Part of a small language model's weights.
Training: a variant of Adam for these matrices, 284M tokens.
Each number is 128 + 32 x the weight over its row's rms, rounded and kept within 0 to 255. Layers, rows and columns count from 0. The size above them is the row's rms in percent of the matrix's.

# layer 5 MLP up, 1024x256, rms 0.065, rows 300-324, columns 64-127
size [110  97  84 110  85 104 105 110  97  90 105 109  97  93  96 107  89  99 108  94  98  93  93  95  93]
[[150 148 135 129  75 143 168  92 142 135 136 144  91 128 198 115 159 141 158 142  69 147 176 117  49  64 119 125 188 141 160 111  76 120 191 165 127 128 132  86 105 143 140 120 123 119 158 176 128 137 148  87 123 145 184  96 124 137 151 135  94 140 203 128]
 [156 136 111 166 161 195 177 146 147 131 173  94 144 173 103 170 128 103 123 210 104 117 127 180 106  96 124 136 131 159  78 144 154 141  59 137 141 103  93 156 106 110 131 125 142 136 121 146 138 164 126 149 122 149 149 166 163 147 163  94 156 106 117 104]
 [151 125  95  93  81 180  80 144  97 152 137  85 108 101 144 175 135 205 139 107 117 143 132 170 165 147 118 147 147 105 165 134 159  93 107 155 142 184 111 150 127 160 152 165  62 152 126 163 113  80  83 142 118 163 129 130 138 175 175 106 173 133 126 192]
 [191  86 168 168 159 124 106 129 108  90 122 131 148 131  89 160  61 105  95 121 200 180 162 103 168 160  97 131  65  94 212 130 146 138 135 166 103 140 116 128 122 156  94 159 128 166 111 107 117 138 142 163 103  89 125 156  99  70 138 146  91 145 128 125]
 [123 155 134 139 146 185 101 106  61 112 183 117 156 137 105  90  51 190 199 173 198 151 159 171  72  89 110  76 135 127 135 122  90  88 118 167  89  61 113  87 168 155  71 171 189 191 139 142 159 146 125 138 170 155 145 151 124  85  87 110 134 175 132 150]
 [168  73 147 125 116 104 106 137 169 120 122 188 116 164 140 134  80  78 191 125 115 147 140 106 112 137 169 132  75 125 195 120 117  94 136 140  90 198 158 153 119 154 117 130 178 141 147 121  97 136 124  96 122 161 117 152 148 130  93 116 113 108 183 103]
 [129 129 117 109 117 118 212 137 119 122 174 117 123 128 117 172 140 189 174  83 117 108 102  81 100  96  81 140 131 163 122 130 120 161  84  69  89 160  77 113 135 139  84 151  63 142 162 190  68 164 102 110 139 102 127 115 112  89 149 133 167 186 105 113]
 [127 126 137  98 125 220 182 137 125  76 179 181 124 132 113 109 158  83 148 141 136 145 178 162 116  44 153  94 110 159  81  80 147 116 165  87  99 136 155  94 116 129 110  91 179 125 162  94 122 147  78 170 129 165 166 167 145  89  58 132 126  76 153  76]
 [149 173 109 143  77 196 125 141  80 170 123 123 140 106 118  94  86 124  74 121 142 171 134 205 148 129 179 136 136 143 142  70  64 143 128 150  82 135 123 144 147 125 111 167 107 171  50  87 141  64 147 144 127 116 138 111 130 129 132 119 129  69 197 147]
 [104 109 188  98  62 146 129 136 119 144 120 193 136 122 110 147  67 101 180 126 110  91 136  93 156 176 111  99 140  72 113 124  46 116 110 173 153 129 157 125  88  95  64 134 165 137 114 140 132  85  88  65 139 107 139 130  68 138 109  96 129 132 123  94]
 [141 126 126 132 103 212 140 176 132 122 142  89 118 103 120 133 120 174 162 151  72 120  62 121 116 100 122 148 108  96 180 156  90  92 120 202 149 138 170 164  64 145 145 121  79 153 120 104 166 113  98 141 149 128 150 106 134 145  90 164 162 152 142 136]
 [133  92  98 198  77 153 105 175 120 132 142  95 139 169 134 168  96 142 121 145 129  95 125 163 135  63  66  59 154  83 129 133 127 108 130 156 147  99 181 131 152 124 109 102 105 217 152 194  59 127 161 116 186 171  90 163  83 116 131  99 104 193 138 133]
 [168 134 160 130  96 133 163 171 128  98 113 115 139  93 166 142 169 123 161 148 170 111 118 125 126 171  42 140 110 139 118  72 142 141 141  97 162 140 117 118 172 160 109 139  40 152 143 121 183 174 131 118 121 149  65  97 139 162 159 162 101 181 153 132]
 [124 135 106 106 136 154 105 128 145 112 109 137 115 106 136 187 142 130 110 132 164 148 103 155 123 139  71 107  96 164 178 151 109 182  99 169 174 164 157 175 107 155 158 116 132 126 155 171 203 102 122  79 156 171 102 127 116 137 181 120 176 115 104 163]
 [147 128 184 140  98 137 118 129 121 145 148 119 145 197 116 117  75 126 143 141 156 116 112 157  97  40  85 117 199  99 133  43  77 135 120 138 114  76 123 152 134 149  83 150 118 154 139 101 167  78 123 126 127 146 141 123 155 117 145 140  87 213 139  97]
 [118 115 168  88 124 138 101 152 116 130 103 146 108  92 137 147 121 169 159 107 129 157 146 124 178 106 133 118 138  97 171 163  99 136 159 126 101 104 141 119 134  93 123 144 168 147 198 146 139 152 124 187 189 135 107 124 139  76 123  69 124 128 138 136]
 [143 131 209 112 163 148 125 121 150 106 120 154 161 140 199 133  92  93 150 152 171 136 118 105 149 137  84 145 107 101 143 120 119 112  83 174 160 117 141 150 108  84 130 163 141 106 118  91 159 140 190 128  84 170 193  93 125 142  87 190 162 156  85  99]
 [121 110 151 100 127 135 142 116 133  69 143  87 107 133 159 167  97 129 160 122  88 130 132 142 139  93 117  67 128 142 229 123 104 133 127 187 182 128  65 202 200  95 128 132 129 216 131 146 155 154 106  84  92 151 106 121  43  75 149 124 115 205 170 156]
 [117 140 129 175  99 221 149 156 162  86 166  99  91 145 125 112  97 143  89 166 120 160 127 186  99  90 133  60 154 142 142 175 119 191 113 133 103 101 139  95 152 117 116 123 115 104 157  98 152 113 169 142 141 166 138  96 152 100  99 131  92 164 181  97]
 [116  88 135 137 131  97 127 121 156 115 122  92  77  90 151 119 126 128  61 130  71 139  59 133 145 103 150 115 103 143 115 189 160 132 121 143 128  72  80 116 102 164 110 174 109 148 153 165  90  90 133 141  75  83 121 140 138  61 157 147 166 138  82 132]
 [161 163 125 179 121 135 138  90 139  59 155 107 132  98 111 137  78 152 131 138 126 111 134  79 140 164 103 119 205 185 191 210  81 125 151 120 206  74 182 110 146 131 120 149 131 133 130 121 114 156 151 125 109 163 143  55 109 159 102 161 154  90 131 107]
 [152 132 169 117 110 118 185 175 154 161 102  70 123 138  58 104 123 119 115  91  73 130 113 113  98 130   3 111 149 113 154 108 139  95 108 105 132 137 119  75 173 158 109 123 120 115 172 126 119 190 115 106 108 150  94  66 151 149 112 141 187 128  93 117]
 [175 134 173 106 116 144  94  93 131 135 182  97 108 129 153 142 134  94 160 104  58 136 136 106 107  92  88 160 113 127 182 122 150  43 105 101 118 171 140 155 124 162 150 136 168 144 165  99 102 157 163 127 141 170 102  78 141 143 120 104  62 131  94  82]
 [ 90 127 141 179 146 103 140 117 152 145 146 152 100  92 138 139 119 157 149 171  94  94  76 132  89 129 172 111 131 144 172 147 176 133 150 165 126  76 173 112 108 152 163 109 117 123 185 120 178 129  81 139 128  94  84  91 127 128  93 134  95 111 116 118]
 [119  78 114 145 108 131  73 180 107 161 163 240 121 119 135 130 107 163 151 135 120  70 131 119 132  98  98 134 161 162 122  63 157 163 134 141 144 129  64 207 174 100  75  99 130 117 155 138  86 135 153 193 105 132 208 127  57 114 119 133 128 129 148 163]]
# layer 5 MLP down (transposed), 1024x256, rms 0.0454, rows 300-323, columns 64-127
size [100 110  92 121  95 115 104 110 102  83 112 110  90  92  87 104  80  95 122  95 102  97  97  84]
[[139 175 114  82 106  19 203 114 192  82 159 191  79  95 165  74 187 117 174 194 145  92 169 150 146 173 134 133 150 158 168 129 147 166  75 118 116 122 178 110 112 133 151 130  84 127 160 142 143 133 129 168 161 124 163  90 119 131 132 131 115 114 149 100]
 [164 155 100 172 149 226 158 156 142 111 146 155 108  95 123  88  38 137 106 146 133  91 129 172 140 110  66 114 115 114 150 103  82 104 153 124 181 104  99 140 103 104  89 167  68  78 174  95 147 123 149 182 116 129 185  86 123 127 131 113 136 142 159 173]
 [122 147 120 159 177 120 102 115 144 144  58 126 124 163 131  61 125 124 116 150 131 126 101  80 131 111 190 113 114 167  44 136 175 182 154 164 144 117 192  81 183  83 184 133 135 160  90 104 106 100 158  92 138  94  85 133  78 161 112 126 148  98 161  91]
 [110  54  98 221 100 126 103 167 161 119 129 130  90 112 105  83  98 139 133 147 135  92 116  79  85  76 168 160 135  99  70 123  92 158 156 103 141 174 107 164 177 199 121 119 150 165 121 136  96 127 118  72 116 121 125 133 143 170 105  93 117 132 116 115]
 [108 117 175 163 110 180 122 158  73  81 153 186 107 153 139 147  75 160 131 163 126 126 156 184 115  54 140 115 154 142 138 122  53  81 146 136 159  85 153 130 123 142  87 143 168 198  95 160 120 157 127 142 143 143 140 141 132  96 145 165  77 129 146 126]
 [177 150 128 139  89 127 158  98 163  96 112 125 108  98 111 162  57 226 115 129 110 187  86 118  79  98 182 173 101 127 100 126 139 111 189 167 134 119 147 159 147 146 117 133 113 113  78 149 120 159 171 117 129  49 122 197 159 150 123 139 128  85 154 129]
 [127  92 105 120 140 109  90 123  89 171 133  80 173 120 124 137 128 151  75  86 121 144 178 159 148 139 173  82 168 130  80 116 105 100 131 148 111 160 141  93 118 102  97 176 139 178 143  37 163 102 117  95  79  77 113 119  96 118 156 153 169 171  92 124]
 [116 134 137 124 147 148 128 154 139 163 140 123 135  91 149 127 197 103  86 134 144 161 110 105  88 158 110 162  85 117 187 139 149 147 116 134 133 120  83 128 165 130 182 109  82 103 119 110  48  91 177  93  89 125 135 109  88 167 184 122 147 132 122 152]
 [ 87 138 171 122 111 163 135 100 132 174 116 125 131 169  89 128 126  76 172 117 186 125 151 148 109 136 113 161 123 144  87  93 129 123 149  89 123 143 108 192 167  79 103 128 145 180 145  56 146 141  96 101 122 185 167 190  39 182 176 125 169 153 150 116]
 [ 98  92 127 179 105  97 136  95 183 125 221  89 120 142 137  61 111 123 112 147 118  81 146  86 113 122 128 190 123 132 133 176  97 190 117 150  93 153  87 182 116 161 131 117  84 140 127 146 108 104 151 142 120 150  94 154 147 161 114 199  71  76 113  90]
 [136 178  81 158 153 113 141 108 122 145  99 163 128 182 183 130 136  87 117 130 122 108 134 138 105 131 159 144 102 161 116 146  87 123 164 130 152  73  72 120 176  84 130  89 138 177  91 120  71 107 126 143 106  96 102  78 141 130  98 126  83  52 129  73]
 [178 165 169 190 144 166 109 130 133 163 120 122 113  84 149 120  73  96 145 146 123 158 138 125 122  64 175 102 139 138 166 157 138 164 147  40 122 163 160 134  94 149 134 120 134 144 123 113  89  89 133 112 129 219 117 121 134 126 136  71 130 165 178  55]
 [128  92 186 104  87 128 122 135 114 137 104 131 122 113  96 102 107 225 112  95 162 118 166 142 105 127 134 182 117 115  71 154 134 134 126 138 166 127 132 114 140 152 133 125 191 162 152 119 136  96 152 199 117 152 176 120  91 131 116 150 104 101 134 181]
 [138 169 175 126 147  59 114 126 131 135 143 162 109 107 134 131 114 126  87  97 154 110 113  88 186  68  69 129 119 153  95 131  96 131  99 145 165 147 100 139 148 178 166 180 118 133  89 137 123 151  64 124 159  64 115 117 171 150  90  97 128 140 153 152]
 [138 119 129 122 108 214 165 143 116 132 150 133 168 131  91 174  99 132 156 141 182 127 153 162  83 127  50  96 122 155 101  71  47 115 165 130 161 104  96 121 136 188 116 123 127 113 124  73 120 140 123 142 175 179 139 204 158 111 109 133 172 114 152  91]
 [183 131 153 164 102 125 127  64 109 104 127  58  99 146 141 119 119 149 111 140 105 114 111 144 162 115 146 131 139 119 127 136 105 119 209 129 122  84 208  99  94 162 139  83 150  94 137 154 132 128 142  69 155  96 104  67 113 117  99 161 133 129 142  63]
 [ 48  83 112  63 134 114 126 131 141 134 112 138 148  47 158 121 152 137 165 158  72  94  87  98 143 132 149 150 135 147  84 102 149 154 125 152 119 214 142 136  84 156  94 135 135 142 146 109  94 145 154 100 139 151 152 137 132 140 190  91 126 116  77 189]
 [141  90  79 113 171 150 123 134 161 109 177 103 161 143 110 171 168 200  72 122  92 152 110 103 114 120 129 137 156 212  94 140  89 115 136 122 108 144 155 118 110 162 108  88 114 163 152 140 197 152 148 123 159 166 161 123  84 133 101 119  93  82 133  62]
 [105  89 153 129 144  91 127  81 103 138 112 161 115 107 155 133 140 118 163 142 164 169 199  90 134 108 144 171 120  99 102 102 169 100 101 139 156  88 158 166 181 140 126 137 123 159 178 149 120  92 162 116  93 144 114 141 122 142 162  91  89 137  78 118]
 [118  80  93 175  91  89 143 169  72 149 120 167 175 145  84 151 131 115 117 159 120 173 199  90  91  99 164 129 115 138 104 172 107 148 122 118 105 138 105 165 153 130  56 109 139  75 123  97 126 164 113 141  86  95  77  83  95  98 113 104 127 114 119 183]
 [ 98  82  93 145 117 147 110  19  93  77 104 192 141 154 141 128 103 119 114 128 132 117 157 171 122 181 137 169 169 123 107 201 145 114 117 112 133 148 110 183 167 132 149  95 135 142 135 156 126 117 125 133 136 147 149  89 119 101 100  66 146 198 167 139]
 [176 157 115 161 166 121 127 151 164 165 145 125 118 174 102 107 104  76 111 150 120 172 106 138 163 173 166  81 120 138 134  97 177 122 104 120 118 170 138 190 115 103 139 122 113  97 113 124 145  67 160 100 153 100 206  39 154 113 100 109 171 127 172 153]
 [175 124 103 140 166 223 103 185  95 113 114 151 175 137  71 142  60 117  87 182 131 125 152  90  79 150 193 133 128 113 107 180  29 161 105  93 185 161  59  94 166 132  99 162 187  75 116 145 102  59 138 129 186 121 108 145 173 120  56 135 146  96 158 112]
 [ 86 141 155 148 130  36 173  80 115 116 153  89 134 122 109  72 211 132 113 171 139  91 197  93 110 116  90  74 133 123 159 142 129 192 102 177 106 104 107 100 109 124 134 101 110 109 153 112 101 164  41  59 118 137 119 146 126 130 187 134  96  59 115  96]]